Weights of a small GPT-style language model, trained from scratch on English Wikipedia: 4 heads of 64, 4802 steps.
Each number is 50 + 10 x the weight over its row's rms, rounded and kept within 0 to 99. Layers, rows and columns count from 0. The size before them is the row's rms in percent of the matrix's.

# layer 2 MLP up, 2048x256, rms 0.187, rows 419-446, columns 128-255
089:44 60 52 54 44 46 41 44 62 54 57 56 53 34 65 31 43 38 48 46 44 56 49 52 46 52 30 52 66 39 46 34 46 50 47 66 44 59 69 64 45 63 60 42 45 53 43 69 56 44 46 48 51 45 53 43 38 75 61 68 66 42 56 54 48 53 52 61 40 54 55 74 29 50 71 53 36 37 45 59 54 62 68 60 45 38 32 64 35 53 47 53 46 47 42 74 63 40 52 49 56 73 54 36 37 49 43 40 47 41 33 58 44 50 53 52 60 53 59 56 46 41 61 61 42 32 62 53
100:63 31 50 61 38 59 45 61 67 61 59 43 33 50 60 51 46 44 51 51 51 45 38 49 37 56 31 60 47 54 64 45 58 63 14 59 61 56 45 60 47 54 54 54 40 53 47 54 44 41 66 27 57 52 58 60 57 40 42 42 46 58 45 66 53 37 49 25 32 52 46 55 59 50 65 65 47 43 56 65 55 53 39 38 49 43 57 42 58 45 51 50 46 48 49 50 60 40 26 52 57 42 50 45 46 47 32 49 58 39 48 64 45 50 37 34 60 55 37 53 51 55 64 59 57 40 57 48
093:53 61 66 44 57 30 32 47 47 32 54 49 74 34 36 43 32 51 53 38 46 31 36 67 50 50 59 37 51 45 44 48 39 40 56 57 40 53 47 61 62 51 36 45 46 45 59 44 36 65 50 66 40 59 47 50 39 56 54 58 66 55 55 59 60 47 49 66 45 47 57 46 47 31 63 46 47 53 54 42 60 37 42 47 50 46 48 67 38 49 33 56 52 44 48 49 43 49 36 38 67 50 38 51 30 45 56 61 53 40 49 61 59 58 45 49 46 56 51 70 74 48 71 59 67 68 66 46
104:50 42 41 50 57 67 70 41 43 55 37 59 42 46 47 39 45 47 58 65 47 33 62 55 53 40 45 48 60 30 48 48 56 49 53 46 53 52 53 49 51 72 50 47 51 64 35 43 40 46 59 59 38 73 39 42 74 42 36 50 48 45 34 52 41 42 45 36 52 31 38 44 55 62 56 65 51 55 44 40 43 52 46 50 49 56 39 47 47 61 41 46 36 66 51 62 51 47 44 60 49 47 47 40 67 41 48 37 69 58 53 55 51 65 39 53 33 49 39 63 38 53 61 39 60 62 54 40
101:49 31 72 35 50 48 52 67 38 54 59 45 50 55 62 35 55 31 65 60 61 56 69 52 50 53 57 32 53 47 35 50 55 58 62 48 45 61 57 62 34 63 55 60 37 39 39 54 47 57 61 39 54 52 67 60 36 42 42 63 61 56 62 42 51 62 57 51 34 30 55 50 62 71 73 32 60 53 40 69 56 56 21 39 53 53 64 42 59 59 49 41 42 54 48 60 52 57 50 47 44 59 84 58 43 60 51 43 34 78 56 30 69 45 48 32 40 33 60 45 51 45 63 62 56 44 30 52
097:61 39 56 39 57 52 54 38 38 52 44 76 42 52 39 49 41 63 54 50 51 65 59 44 67 49 53 57 41 51 44 61 56 63 71 73 70 44 45 52 70 45 50 46 53 55 58 37 49 61 64 48 55 59 50 57 60 40 48 47 41 52 51 45 42 40 46 61 38 65 51 62 36 37 36 61 52 52 51 48 58 53 50 58 61 52 49 46 59 51 27 56 47 52 41 64 48 46 42 40 53 52 40 44 56 55 43 75 42 58 34 55 46 60 56 60 46 48 37 59 35 43 41 48 60 54 57 29
096:39 40 56 58 50 63 54 68 58 36 46 50 55 41 31 56 63 42 34 47 43 50 68 41 51 56 59 50 36 32 50 59 58 46 41 35 51 43 53 33 42 44 36 44 56 45 53 62 41 48 42 56 33 46 35 52 47 35 50 43 50 44 34 61 39 46 41 43 56 46 43 51 44 60 56 49 53 54 49 46 47 42 54 44 72 37 43 26 53 58 44 34 44 25 29 46 62 51 36 46 40 66 53 40 53 47 57 40 50 53 59 56 37 45 40 33 53 45 44 67 43 58 67 41 50 37 50 40
100:54 43 60 49 46 68 52 67 61 44 45 43 54 66 45 41 54 54 55 36 50 47 56 50 61 38 42 34 47 46 46 55 60 50 51 43 79 60 59 45 39 45 63 47 62 49 58 49 60 38 53 51 37 29 53 71 73 43 39 48 50 46 46 59 51 38 61 52 54 28 41 48 49 46 55 51 38 56 39 46 60 46 54 43 48 41 40 52 36 54 52 51 29 45 33 61 43 33 55 62 57 45 50 40 42 47 36 48 40 60 61 43 50 51 38 64 58 49 49 48 51 51 53 58 27 51 49 42
094:62 60 42 56 49 56 56 42 40 75 65 64 67 39 48 49 74 26 52 50 60 43 61 49 62 59 40 48 58 50 66 42 44 56 61 59 47 45 51 65 43 46 56 50 57 69 61 60 37 48 60 31 38 52 32 59 56 49 54 45 62 40 56 52 56 41 51 31 36 61 34 43 37 40 38 41 53 49 31 57 41 45 43 52 51 43 58 49 54 59 38 57 46 41 53 51 52 59 51 55 31 44 34 66 41 48 45 44 65 52 49 41 50 35 50 65 58 46 48 55 43 41 52 42 49 60 65 46
099:54 52 47 47 47 51 39 61 39 47 38 37 24 55 52 48 47 52 57 41 50 29 55 43 52 63 68 46 53 42 44 54 43 73 41 32 56 42 57 59 54 58 63 61 29 44 61 39 44 28 47 42 49 45 38 54 39 41 26 54 51 42 42 52 59 47 51 57 54 79 40 47 49 48 47 54 43 49 54 57 63 50 55 51 39 40 52 52 41 43 48 58 52 57 57 55 55 63 48 48 49 68 44 54 57 34 61 66 65 53 63 57 51 38 47 60 55 43 57 45 42 58 47 43 58 33 55 73
102:35 54 29 56 40 63 34 49 48 51 56 61 54 62 49 47 54 66 47 36 48 53 41 61 47 50 41 59 39 61 53 51 37 56 40 46 52 47 45 48 39 70 60 38 44 51 50 59 71 52 67 43 55 65 18 48 40 51 49 61 55 69 55 35 61 41 36 47 53 40 34 43 40 67 49 38 53 43 57 35 42 41 51 53 52 51 36 37 48 45 44 66 35 46 61 44 37 43 41 51 54 55 67 47 43 66 67 31 48 48 52 37 42 47 46 51 67 55 68 62 39 54 61 40 52 58 47 50
100:50 47 66 57 59 45 64 45 49 68 48 55 63 57 35 39 46 47 32 53 41 47 43 43 63 38 44 58 50 46 43 42 46 65 47 49 49 75 63 44 62 46 48 50 43 62 42 53 56 44 76 56 47 55 47 53 51 52 40 39 50 63 46 71 42 51 60 33 40 55 49 35 50 43 34 53 50 34 45 54 62 48 53 35 41 47 46 61 43 44 50 56 59 64 47 50 43 59 29 46 44 44 59 51 42 33 64 43 59 63 46 62 22 48 52 69 58 61 42 50 53 42 44 45 53 73 53 45
097:61 34 46 47 43 61 56 43 46 55 46 76 54 41 42 55 60 50 56 53 64 43 43 41 43 53 53 44 56 51 37 45 62 46 58 54 50 60 43 53 53 45 49 49 54 49 48 57 48 56 59 56 54 52 41 62 45 44 50 44 40 46 50 61 55 43 52 48 29 53 71 48 76 32 42 36 54 35 61 48 41 48 43 39 51 52 58 53 79 48 45 60 32 79 47 42 66 62 57 61 44 58 49 37 54 63 53 43 64 83 54 34 38 48 55 59 55 35 59 45 61 49 62 45 48 49 43 45
095:57 66 50 59 40 58 53 38 48 56 39 25 57 34 50 35 37 38 52 35 49 51 45 59 40 59 53 63 65 58 41 45 40 57 53 44 69 60 50 45 52 57 62 52 42 32 36 43 55 45 38 47 47 58 30 50 44 47 36 53 53 50 58 56 57 43 36 50 29 32 51 46 30 57 47 53 60 66 44 44 35 53 58 50 37 41 42 79 48 58 60 58 39 39 34 47 42 42 53 34 55 26 44 46 41 52 55 50 48 43 41 46 29 61 52 46 47 54 47 48 48 43 51 63 62 35 52 50
099:33 47 43 68 65 39 64 31 49 41 53 54 61 42 51 49 61 41 47 37 50 23 51 43 44 57 47 45 52 33 62 40 62 42 39 53 51 70 57 63 63 61 47 33 37 40 49 53 54 54 52 63 51 29 41 37 53 50 48 49 54 45 43 42 67 37 44 67 49 55 74 46 55 48 37 52 59 48 31 45 68 54 43 54 42 53 51 49 34 54 52 40 67 54 45 45 38 45 59 61 63 58 68 50 44 58 60 45 53 60 65 63 46 51 53 55 53 48 47 39 45 68 32 55 53 69 47 58
097:65 54 48 46 37 53 59 21 53 56 37 47 41 51 45 48 44 40 46 29 55 49 57 58 53 62 56 57 49 30 54 62 49 55 43 60 40 53 58 71 56 51 48 64 64 49 60 43 58 51 48 47 28 52 45 50 44 44 40 70 45 45 61 47 56 47 56 53 35 29 55 64 38 68 70 43 57 52 60 53 61 69 56 37 58 51 55 39 48 69 47 53 43 47 62 62 54 52 61 71 25 47 62 30 44 64 61 46 60 50 51 45 40 38 64 55 60 52 49 35 43 48 53 49 65 59 45 61
105:44 39 49 45 27 75 63 57 62 48 48 45 55 48 47 41 49 54 43 61 53 47 45 41 49 55 53 41 70 30 52 25 44 46 62 51 45 56 60 60 68 60 57 63 46 28 36 59 46 50 49 53 49 39 42 62 48 40 54 54 64 45 37 62 58 33 48 42 42 36 50 77 62 57 50 39 58 43 61 56 42 60 56 46 60 60 38 51 49 73 47 31 54 49 38 35 62 57 58 43 52 50 51 33 65 67 49 62 36 61 43 70 54 60 55 47 45 46 42 66 51 65 55 53 52 41 50 44
105:62 54 45 73 51 44 56 40 47 45 60 52 54 51 51 51 58 44 51 46 53 64 62 74 30 40 64 46 42 52 51 44 63 28 53 56 67 38 58 64 43 61 40 54 51 56 56 43 29 60 53 69 25 41 43 59 36 38 29 60 47 74 62 58 56 48 48 63 48 47 54 52 53 42 37 54 56 52 41 49 58 43 41 46 32 52 38 62 50 62 49 44 56 37 71 36 42 59 55 58 43 39 44 52 43 52 52 33 44 59 61 51 64 56 44 63 56 52 49 46 56 70 39 38 39 55 43 42
104:63 64 42 34 40 43 48 38 62 58 56 40 59 52 49 62 63 43 54 52 54 60 49 43 46 62 43 40 62 61 74 27 35 48 40 43 47 47 48 52 43 50 54 55 59 39 47 49 46 37 66 47 61 40 50 71 63 39 48 58 49 46 44 56 52 53 45 50 41 53 71 58 35 50 45 46 66 48 52 39 53 51 48 44 43 58 59 52 55 50 53 69 50 55 29 53 48 59 65 43 52 50 53 45 70 50 70 49 47 46 46 49 62 51 40 51 56 54 49 53 39 40 54 41 53 62 44 49
104:46 64 39 32 44 42 59 33 75 50 43 55 54 58 37 50 51 62 55 43 36 41 65 56 54 49 51 65 56 43 64 58 56 24 44 64 72 52 47 49 38 41 41 39 63 44 59 56 52 34 55 52 63 53 44 73 45 38 53 59 65 46 36 44 49 32 45 50 72 49 39 54 50 37 53 35 58 54 47 58 49 53 60 54 50 35 56 53 51 64 47 46 46 48 43 41 73 41 48 57 42 79 51 46 62 56 51 59 59 76 42 51 51 53 50 38 55 54 32 54 50 37 66 45 57 50 47 39
108:61 58 38 46 31 43 54 57 54 59 60 45 57 59 49 45 54 59 33 52 42 40 47 62 55 50 57 47 33 42 37 40 56 53 39 51 64 59 52 58 47 47 34 40 52 72 40 43 36 51 48 42 55 43 54 51 52 58 25 57 62 40 64 47 51 46 53 53 57 39 49 52 62 40 60 37 55 49 51 53 56 49 33 45 56 42 41 51 55 43 66 37 47 39 59 45 53 75 37 59 64 46 62 46 59 53 72 55 64 70 42 59 66 36 52 54 48 40 32 63 43 45 50 39 41 48 64 59
096:62 44 56 27 41 36 43 44 49 60 51 54 54 38 52 47 52 42 55 48 49 43 56 46 40 38 53 64 50 68 49 37 43 47 45 54 36 47 57 54 70 63 45 44 61 52 61 49 35 32 59 36 34 63 52 65 58 64 67 50 56 45 44 56 41 47 54 38 45 58 44 40 52 57 63 42 40 49 48 43 40 53 42 56 40 59 51 47 56 41 46 52 29 58 48 34 43 40 52 57 71 62 51 42 31 56 58 55 45 49 61 42 30 44 43 57 64 45 37 49 47 69 33 57 46 57 63 45
102:61 30 53 42 50 38 41 55 55 43 48 46 65 39 53 50 49 50 50 55 41 48 52 52 51 62 51 40 55 47 71 59 73 53 44 43 36 74 43 55 66 41 46 29 45 84 47 59 68 36 44 64 58 44 38 70 31 68 48 49 49 59 37 44 47 58 51 59 67 44 45 64 54 46 50 56 40 43 48 50 47 64 50 46 64 46 47 55 30 51 52 46 59 55 55 42 47 54 68 53 63 44 46 46 51 44 56 60 58 64 64 57 44 48 47 49 48 42 44 68 66 54 56 45 42 60 50 39
096:36 55 51 63 43 42 45 53 68 73 61 66 49 38 36 49 45 56 44 69 51 54 60 44 51 71 45 56 52 53 67 54 55 55 59 59 49 33 64 47 64 45 21 58 62 64 45 38 70 54 48 59 42 43 39 38 50 62 48 39 51 53 47 47 53 40 44 49 44 53 49 67 44 71 51 51 48 56 52 37 38 47 42 51 42 28 32 44 66 54 30 63 28 46 44 48 61 54 51 50 37 62 41 46 50 38 46 48 58 41 64 44 32 52 53 64 58 34 67 68 57 44 45 41 49 34 51 59
099:55 47 54 48 55 46 49 27 39 46 67 53 51 53 37 52 49 50 32 67 56 72 50 56 49 53 62 37 60 45 53 42 41 69 40 43 35 48 68 53 51 43 67 34 50 48 45 62 40 26 47 52 48 33 66 78 49 48 27 51 61 59 59 36 49 57 56 46 42 49 54 28 69 52 64 57 58 67 50 35 39 36 39 52 38 62 40 63 46 48 60 42 70 56 53 53 54 55 54 47 58 44 46 45 55 61 55 33 31 56 48 39 71 49 51 54 49 36 64 39 41 49 43 45 49 44 69 53
105:47 58 52 54 44 47 55 61 50 43 61 49 44 46 58 32 52 58 64 59 47 47 63 53 43 65 72 51 39 46 50 64 49 45 45 47 40 35 45 46 34 51 36 37 46 54 43 48 52 27 35 38 46 42 38 41 68 50 46 16 55 30 75 40 52 49 62 61 65 52 45 48 38 56 63 54 36 49 41 57 55 47 70 54 51 55 46 59 52 52 44 43 49 46 40 47 42 59 41 53 47 55 55 48 33 48 57 45 42 44 52 51 48 47 50 45 52 52 58 56 63 47 36 64 53 46 63 35
098:55 39 39 56 45 50 43 43 42 46 59 57 45 47 40 49 43 44 33 49 46 60 66 35 64 51 60 57 57 46 53 51 47 43 71 65 45 65 65 59 56 49 59 40 43 67 67 52 47 40 53 42 46 51 39 59 44 55 52 31 56 47 57 65 51 51 37 21 38 42 52 40 43 38 47 31 69 49 43 65 58 39 49 40 48 57 54 42 56 42 56 36 61 53 82 53 57 30 70 52 30 63 48 51 41 50 58 52 51 45 49 45 35 39 46 55 46 45 34 56 50 58 64 52 62 56 69 40
094:47 59 55 49 65 53 52 55 60 43 55 55 68 46 62 51 44 47 62 56 59 46 53 54 59 44 46 47 27 61 44 56 59 43 49 43 61 52 56 49 46 48 54 42 28 41 48 38 52 58 49 41 56 74 53 50 48 43 33 39 60 43 34 35 51 31 48 53 42 43 34 33 39 26 54 66 60 52 56 33 53 29 50 55 63 59 46 64 62 63 48 68 51 75 48 40 60 47 49 64 33 43 42 55 56 49 31 53 61 56 56 46 29 47 50 46 52 28 63 41 44 49 47 51 51 46 56 47
# layer 2 MLP down (transposed), 2048x256, rms 0.174, rows 419-445, columns 128-255
091:48 61 43 38 46 59 64 41 31 46 48 48 64 48 43 57 47 53 55 46 60 43 48 53 39 52 55 39 50 59 32 70 46 53 43 42 63 53 46 47 37 34 66 59 51 52 59 54 37 61 46 57 64 49 73 45 39 54 61 64 29 58 42 56 48 64 32 37 44 42 54 61 50 44 44 64 68 60 68 64 43 35 59 40 56 46 62 45 52 44 48 55 34 81 60 42 41 65 62 36 51 61 56 45 64 36 45 58 46 43 54 30 51 55 56 59 55 59 35 35 49 44 62 58 40 42 55 52
111:58 48 40 37 47 57 42 63 58 40 33 50 41 49 53 65 40 39 52 59 40 60 48 55 44 59 55 32 56 54 47 49 45 41 42 62 62 55 34 61 56 67 71 36 65 55 34 48 63 56 40 67 37 63 51 59 38 50 45 39 52 61 61 44 57 54 48 33 63 44 48 44 37 39 46 70 64 37 42 68 51 61 28 47 68 44 51 62 58 64 39 56 39 63 61 54 42 40 58 27 44 39 52 36 41 47 49 54 58 60 51 49 49 67 40 52 43 54 56 61 70 49 49 43 52 49 60 56
092:51 46 44 54 48 24 35 37 50 32 57 50 46 28 62 68 43 44 36 47 55 44 55 35 59 49 47 52 53 48 56 54 52 43 58 54 38 45 42 45 42 71 56 68 54 48 58 50 53 55 78 48 56 46 62 55 51 40 74 44 37 56 26 41 47 38 45 46 54 50 45 67 42 81 33 30 55 32 50 45 55 58 41 46 58 42 49 50 55 55 49 56 53 58 49 55 41 46 49 64 60 52 31 40 50 32 55 33 37 41 50 59 63 44 54 30 61 63 47 43 50 38 55 58 48 48 49 37
102:45 40 41 52 63 59 54 56 47 43 39 39 41 67 45 50 40 65 42 46 64 54 56 55 57 35 34 50 54 46 46 58 38 61 56 37 44 49 51 39 43 37 41 43 49 39 63 42 46 44 43 47 62 44 60 37 52 40 40 29 58 68 45 44 42 62 53 46 63 35 51 27 45 56 58 42 39 38 60 45 38 47 55 25 50 42 54 33 56 39 52 36 51 40 53 69 53 58 55 43 39 53 34 46 49 53 43 44 49 61 52 46 50 65 38 63 48 41 65 48 38 41 48 49 42 49 61 38
107:57 72 39 48 48 75 26 51 48 39 59 44 46 42 54 58 42 53 37 47 59 52 54 46 38 53 49 41 59 46 59 39 49 51 44 39 44 47 53 59 70 59 40 38 55 34 65 69 53 57 41 71 36 62 40 40 43 42 38 45 62 55 28 60 55 41 53 40 55 44 59 51 55 48 50 60 53 49 53 42 69 48 42 33 46 46 42 63 79 53 45 52 70 54 46 53 57 56 32 63 57 71 22 31 73 51 40 47 61 46 46 51 41 53 25 34 56 46 43 26 37 60 45 61 56 56 61 62
100:49 70 53 16 61 42 55 63 48 54 35 51 47 39 49 52 69 45 50 43 34 48 59 34 51 48 51 55 34 59 65 63 48 44 43 39 51 43 41 61 60 55 62 36 51 48 54 54 48 57 61 36 44 49 42 52 43 58 43 52 41 51 58 61 50 49 45 39 34 48 34 50 43 61 45 37 50 52 72 58 42 70 53 55 43 61 56 60 58 49 47 64 24 63 46 48 45 53 56 72 44 29 31 46 48 53 39 43 52 58 48 52 42 59 56 37 52 69 48 43 42 57 52 49 48 49 59 49
100:45 49 53 53 38 50 57 55 31 53 54 50 40 54 48 37 65 54 55 61 54 40 40 38 36 39 39 51 37 60 42 48 45 57 57 43 56 40 32 31 54 49 42 38 47 56 58 55 34 52 57 42 46 36 58 39 60 50 58 60 36 43 41 59 45 56 54 30 59 49 64 52 43 42 65 58 56 37 55 47 60 44 47 63 62 44 48 47 55 48 38 53 40 47 49 52 43 58 52 41 55 50 56 34 55 66 54 21 49 57 65 43 30 52 58 53 55 45 62 54 46 55 54 49 32 70 54 58
098:57 57 65 30 53 33 65 33 36 32 36 49 28 57 54 53 49 57 68 44 66 51 54 49 60 61 54 60 36 41 61 68 55 48 43 52 49 34 42 33 51 48 51 47 47 52 36 62 40 57 72 69 59 29 54 39 51 50 63 52 66 44 67 58 43 50 61 32 55 42 41 57 45 56 41 30 50 46 33 53 55 50 71 70 40 41 52 46 44 48 37 41 51 34 71 53 56 41 46 44 53 41 68 40 54 51 38 60 32 57 46 57 39 50 56 46 53 35 65 47 51 47 45 50 52 79 66 50
092:63 41 52 42 45 38 41 55 51 43 56 35 60 55 57 44 54 59 41 74 67 51 36 36 53 60 52 62 61 55 40 56 33 51 47 41 42 49 48 52 60 52 46 43 48 46 25 64 42 61 55 77 52 23 50 45 47 71 25 56 43 59 39 28 47 61 35 66 60 58 45 44 57 67 45 33 44 57 54 59 37 46 64 49 39 50 50 59 39 75 41 40 37 51 50 34 44 35 51 72 47 42 50 55 68 53 38 54 47 58 30 42 45 53 27 37 41 52 40 38 56 56 44 56 57 48 39 44
097:37 55 50 44 52 55 34 41 41 56 65 45 44 50 40 49 50 52 48 65 52 48 42 36 48 54 34 34 43 65 43 58 35 57 54 53 42 50 43 56 48 48 28 42 54 49 45 40 40 50 54 53 58 41 60 54 50 50 58 58 62 72 55 54 53 61 59 27 47 42 38 59 57 49 45 66 50 39 44 41 42 40 37 43 65 35 51 69 57 55 63 55 30 39 63 50 68 40 69 55 57 65 49 35 34 35 37 42 46 33 47 67 44 63 46 56 41 31 44 57 45 56 54 56 39 34 35 64
100:61 44 65 40 34 44 53 53 46 38 53 45 61 59 67 47 56 53 51 47 42 44 36 36 46 61 75 59 52 42 67 41 58 55 39 55 53 40 55 60 53 47 49 54 56 52 53 34 57 56 61 46 62 38 62 53 52 58 59 40 41 46 13 58 39 52 48 36 78 55 48 60 67 64 42 42 28 55 51 64 60 51 40 45 37 53 49 56 51 54 52 63 41 64 56 65 49 46 42 43 57 50 54 29 62 36 53 56 55 62 57 50 43 48 36 38 52 63 63 51 37 33 55 56 49 38 17 54
104:35 49 55 50 43 58 40 54 46 44 38 53 46 53 32 58 64 52 46 43 32 35 46 46 47 56 52 48 50 35 40 55 38 35 61 55 31 37 44 46 53 37 55 55 50 51 39 54 40 41 57 59 65 40 48 20 54 53 48 48 49 53 50 63 59 56 73 54 55 33 59 51 62 35 45 41 69 43 54 46 33 58 49 56 46 39 52 64 61 56 61 52 60 64 40 40 58 50 72 65 46 45 38 43 42 62 29 51 69 49 52 57 56 67 54 57 49 60 57 76 39 49 44 69 38 55 51 64
102:21 59 48 47 59 53 47 48 51 57 35 58 54 54 59 64 74 45 55 53 56 44 43 57 29 37 74 49 59 62 46 46 37 59 33 51 41 45 56 48 32 58 59 48 45 51 66 52 57 34 53 51 54 40 59 38 48 51 53 46 70 34 54 45 52 44 52 65 49 44 38 45 53 47 33 57 68 62 68 57 47 39 52 45 60 42 52 33 55 61 56 54 30 57 44 50 62 57 62 44 51 47 50 44 51 62 47 46 50 38 67 38 56 54 46 54 30 56 57 32 50 56 61 40 65 49 47 53
095:45 74 53 60 49 53 55 51 47 60 50 62 40 29 51 65 59 36 43 66 65 58 43 44 40 55 59 54 31 29 45 40 43 30 44 57 40 55 44 33 50 39 33 47 56 54 63 65 57 39 57 34 46 65 49 76 41 25 47 43 48 30 54 55 52 60 47 37 47 52 68 69 62 40 29 43 65 22 47 57 37 62 27 51 59 64 49 51 46 49 51 58 58 45 53 42 26 49 38 45 53 48 58 39 59 47 50 57 57 50 47 44 35 60 64 61 37 49 35 56 53 71 56 44 45 41 41 51
099:55 48 47 60 46 55 57 52 46 48 46 38 44 45 50 48 52 49 61 47 46 46 52 53 51 43 45 57 43 54 52 34 62 63 55 43 41 46 53 61 36 54 49 42 38 63 53 58 37 55 50 84 54 54 56 52 48 59 57 54 42 64 51 45 49 52 49 52 59 50 54 44 47 48 53 45 39 67 48 34 48 52 47 44 56 27 59 36 66 42 36 57 34 66 47 65 31 61 69 37 47 47 29 74 57 32 63 54 59 30 37 39 62 32 52 44 49 47 49 64 36 44 61 79 61 33 51 53
095:71 71 42 59 53 46 46 22 45 55 40 31 44 62 47 44 40 82 53 40 70 44 51 48 47 49 57 60 39 59 56 49 34 48 32 55 52 36 50 51 50 55 51 49 53 58 47 48 50 52 36 45 69 40 60 61 47 54 52 52 51 46 53 43 43 47 59 54 57 33 46 46 49 54 40 59 39 30 42 55 39 44 61 73 51 46 52 53 52 30 57 40 46 37 62 39 47 57 51 48 57 50 51 57 52 36 39 60 76 73 51 57 56 63 49 56 50 68 63 59 57 59 43 45 52 42 56 66
104:49 49 47 45 53 34 57 64 34 45 56 39 44 38 53 46 49 49 36 55 62 59 53 36 52 37 64 38 41 50 33 51 60 55 40 36 64 54 49 30 74 43 61 49 51 53 35 59 69 44 56 45 56 61 70 50 52 49 41 48 63 59 38 44 46 50 42 49 52 47 40 29 39 58 55 34 58 59 54 33 53 58 67 40 40 52 49 58 24 50 52 43 48 54 73 61 51 59 49 48 40 56 48 52 51 50 44 51 52 54 52 44 38 43 47 53 44 52 61 56 49 49 54 71 49 46 42 48
109:47 50 63 58 51 52 35 49 60 21 31 62 37 46 56 53 60 67 54 47 51 68 39 46 36 59 72 46 46 51 40 51 62 56 51 42 44 38 66 51 57 52 44 52 45 63 67 43 65 53 55 53 47 34 53 55 50 33 48 46 58 62 51 46 48 37 45 49 14 52 64 55 41 41 66 57 43 51 52 37 63 28 54 57 24 45 36 67 43 46 48 60 44 56 49 63 85 60 36 45 48 48 44 36 35 58 59 43 53 53 32 44 50 64 38 56 24 50 39 47 60 57 47 66 51 53 50 59
095:47 51 57 46 57 62 48 39 53 61 52 38 48 60 49 32 27 51 45 63 36 40 42 41 52 53 52 54 56 63 49 64 43 42 69 67 52 45 38 31 48 28 53 52 50 57 48 45 40 67 51 49 32 48 47 52 39 56 57 37 39 55 67 45 56 50 61 70 46 47 41 45 53 57 50 47 62 59 50 40 30 55 54 53 57 34 48 59 48 47 49 40 42 42 39 48 58 48 59 50 54 43 54 40 59 38 31 54 42 54 33 50 36 54 61 48 49 53 61 65 59 66 44 53 45 33 63 42
106:41 46 56 42 59 38 42 53 62 46 32 62 63 50 58 49 57 39 33 57 62 55 46 56 43 56 38 53 63 47 60 44 31 47 41 52 73 38 53 48 51 54 62 52 55 47 53 56 32 52 34 38 39 48 59 42 48 43 65 69 50 52 53 50 53 50 50 38 44 55 54 47 41 64 69 50 60 50 48 41 38 55 18 37 68 46 47 62 45 46 53 44 37 65 35 53 56 40 48 51 50 61 51 52 43 60 54 46 43 48 45 44 54 28 42 46 44 55 70 53 53 30 63 24 43 48 55 77
103:52 44 53 58 43 52 50 44 73 51 63 53 51 32 31 51 51 20 52 55 63 52 43 51 43 49 52 56 36 41 57 49 40 58 51 42 58 61 63 52 33 54 53 38 45 69 56 62 51 56 58 57 49 51 30 52 38 48 47 61 41 39 55 60 37 53 43 57 36 67 45 62 35 37 45 43 46 37 52 64 52 44 53 36 64 26 54 42 57 34 51 53 63 47 53 32 58 55 56 54 44 48 42 46 42 33 30 62 45 68 62 74 47 61 52 42 45 42 38 51 43 49 29 41 45 59 42 35
096:35 39 45 54 69 56 51 54 69 41 73 56 53 64 50 44 44 36 54 41 55 70 48 42 50 47 50 56 40 45 54 34 56 56 52 46 44 41 66 65 54 43 58 55 32 48 48 50 70 54 38 60 48 47 53 44 51 59 55 43 47 42 52 40 53 35 54 40 57 67 53 51 28 58 33 38 58 56 41 53 36 36 48 56 53 48 35 33 49 38 60 49 42 36 48 55 64 69 58 32 42 40 30 35 52 48 39 64 49 58 52 48 45 47 55 65 55 53 62 55 46 65 58 37 45 51 46 63
102:37 68 64 66 40 74 50 60 35 60 51 55 49 52 75 38 52 30 50 34 44 71 51 26 45 24 47 34 36 42 44 42 59 55 50 35 45 49 50 38 52 44 72 50 59 48 39 59 51 58 50 48 47 57 42 49 40 47 54 49 65 48 64 51 51 48 62 41 51 53 56 45 59 53 49 55 40 76 64 59 42 68 47 58 53 42 47 42 33 43 40 62 61 51 60 41 49 55 55 44 40 42 40 53 41 57 41 68 66 62 67 45 45 39 38 39 58 43 42 55 52 41 46 55 44 49 56 38
102:40 66 37 65 51 44 53 55 42 41 50 33 54 52 63 46 55 42 56 58 34 48 62 51 46 66 60 52 57 62 32 53 49 59 44 51 51 75 48 45 55 43 64 55 57 49 31 41 40 54 68 57 59 64 66 35 51 56 65 54 51 54 65 57 59 66 65 48 45 48 50 45 61 59 42 49 47 53 65 60 38 25 60 63 36 35 40 65 58 36 44 56 52 48 48 46 54 57 61 56 49 51 48 51 52 43 49 41 52 49 52 57 42 57 50 52 64 62 13 31 39 41 34 60 49 63 46 65
099:58 60 59 58 57 54 49 44 55 24 31 56 40 53 48 30 61 51 55 48 52 50 49 60 50 50 32 43 32 62 50 46 51 41 58 50 35 63 42 62 38 41 61 53 60 43 70 63 45 50 45 54 51 58 35 39 26 45 72 45 52 42 65 40 40 50 34 40 58 43 56 67 39 62 42 42 48 57 55 37 44 75 51 41 53 38 43 55 48 61 54 68 49 53 68 54 51 57 50 53 69 38 46 39 38 49 59 43 74 42 53 53 51 48 47 51 38 66 40 53 59 55 44 52 55 50 50 52
099:42 58 46 53 55 27 43 41 47 42 65 52 64 56 43 48 54 33 51 43 46 56 41 34 70 34 49 56 45 57 33 54 40 70 46 44 62 33 57 23 51 55 52 44 72 44 57 65 49 69 49 55 61 66 51 51 45 32 51 67 47 38 44 54 40 45 52 49 59 56 57 39 44 46 43 41 45 35 62 33 41 71 58 41 62 51 44 74 55 59 48 51 76 54 43 38 45 50 46 47 61 55 44 52 64 40 49 60 51 53 46 42 43 45 49 52 58 67 64 63 57 35 48 37 50 44 49 46
097:50 46 45 39 38 66 48 62 48 47 48 46 41 48 67 59 37 74 50 51 37 38 54 69 72 50 33 45 61 48 37 58 59 44 40 51 46 52 44 52 53 68 47 53 54 45 27 45 47 51 53 49 78 48 57 34 26 33 47 54 40 61 42 49 39 50 57 70 49 55 63 68 52 55 57 34 57 63 36 40 56 50 61 42 58 38 47 59 60 48 53 46 46 49 24 56 41 56 53 49 37 52 53 56 30 29 40 34 44 61 66 46 44 60 59 20 59 43 42 36 48 26 39 39 49 49 66 56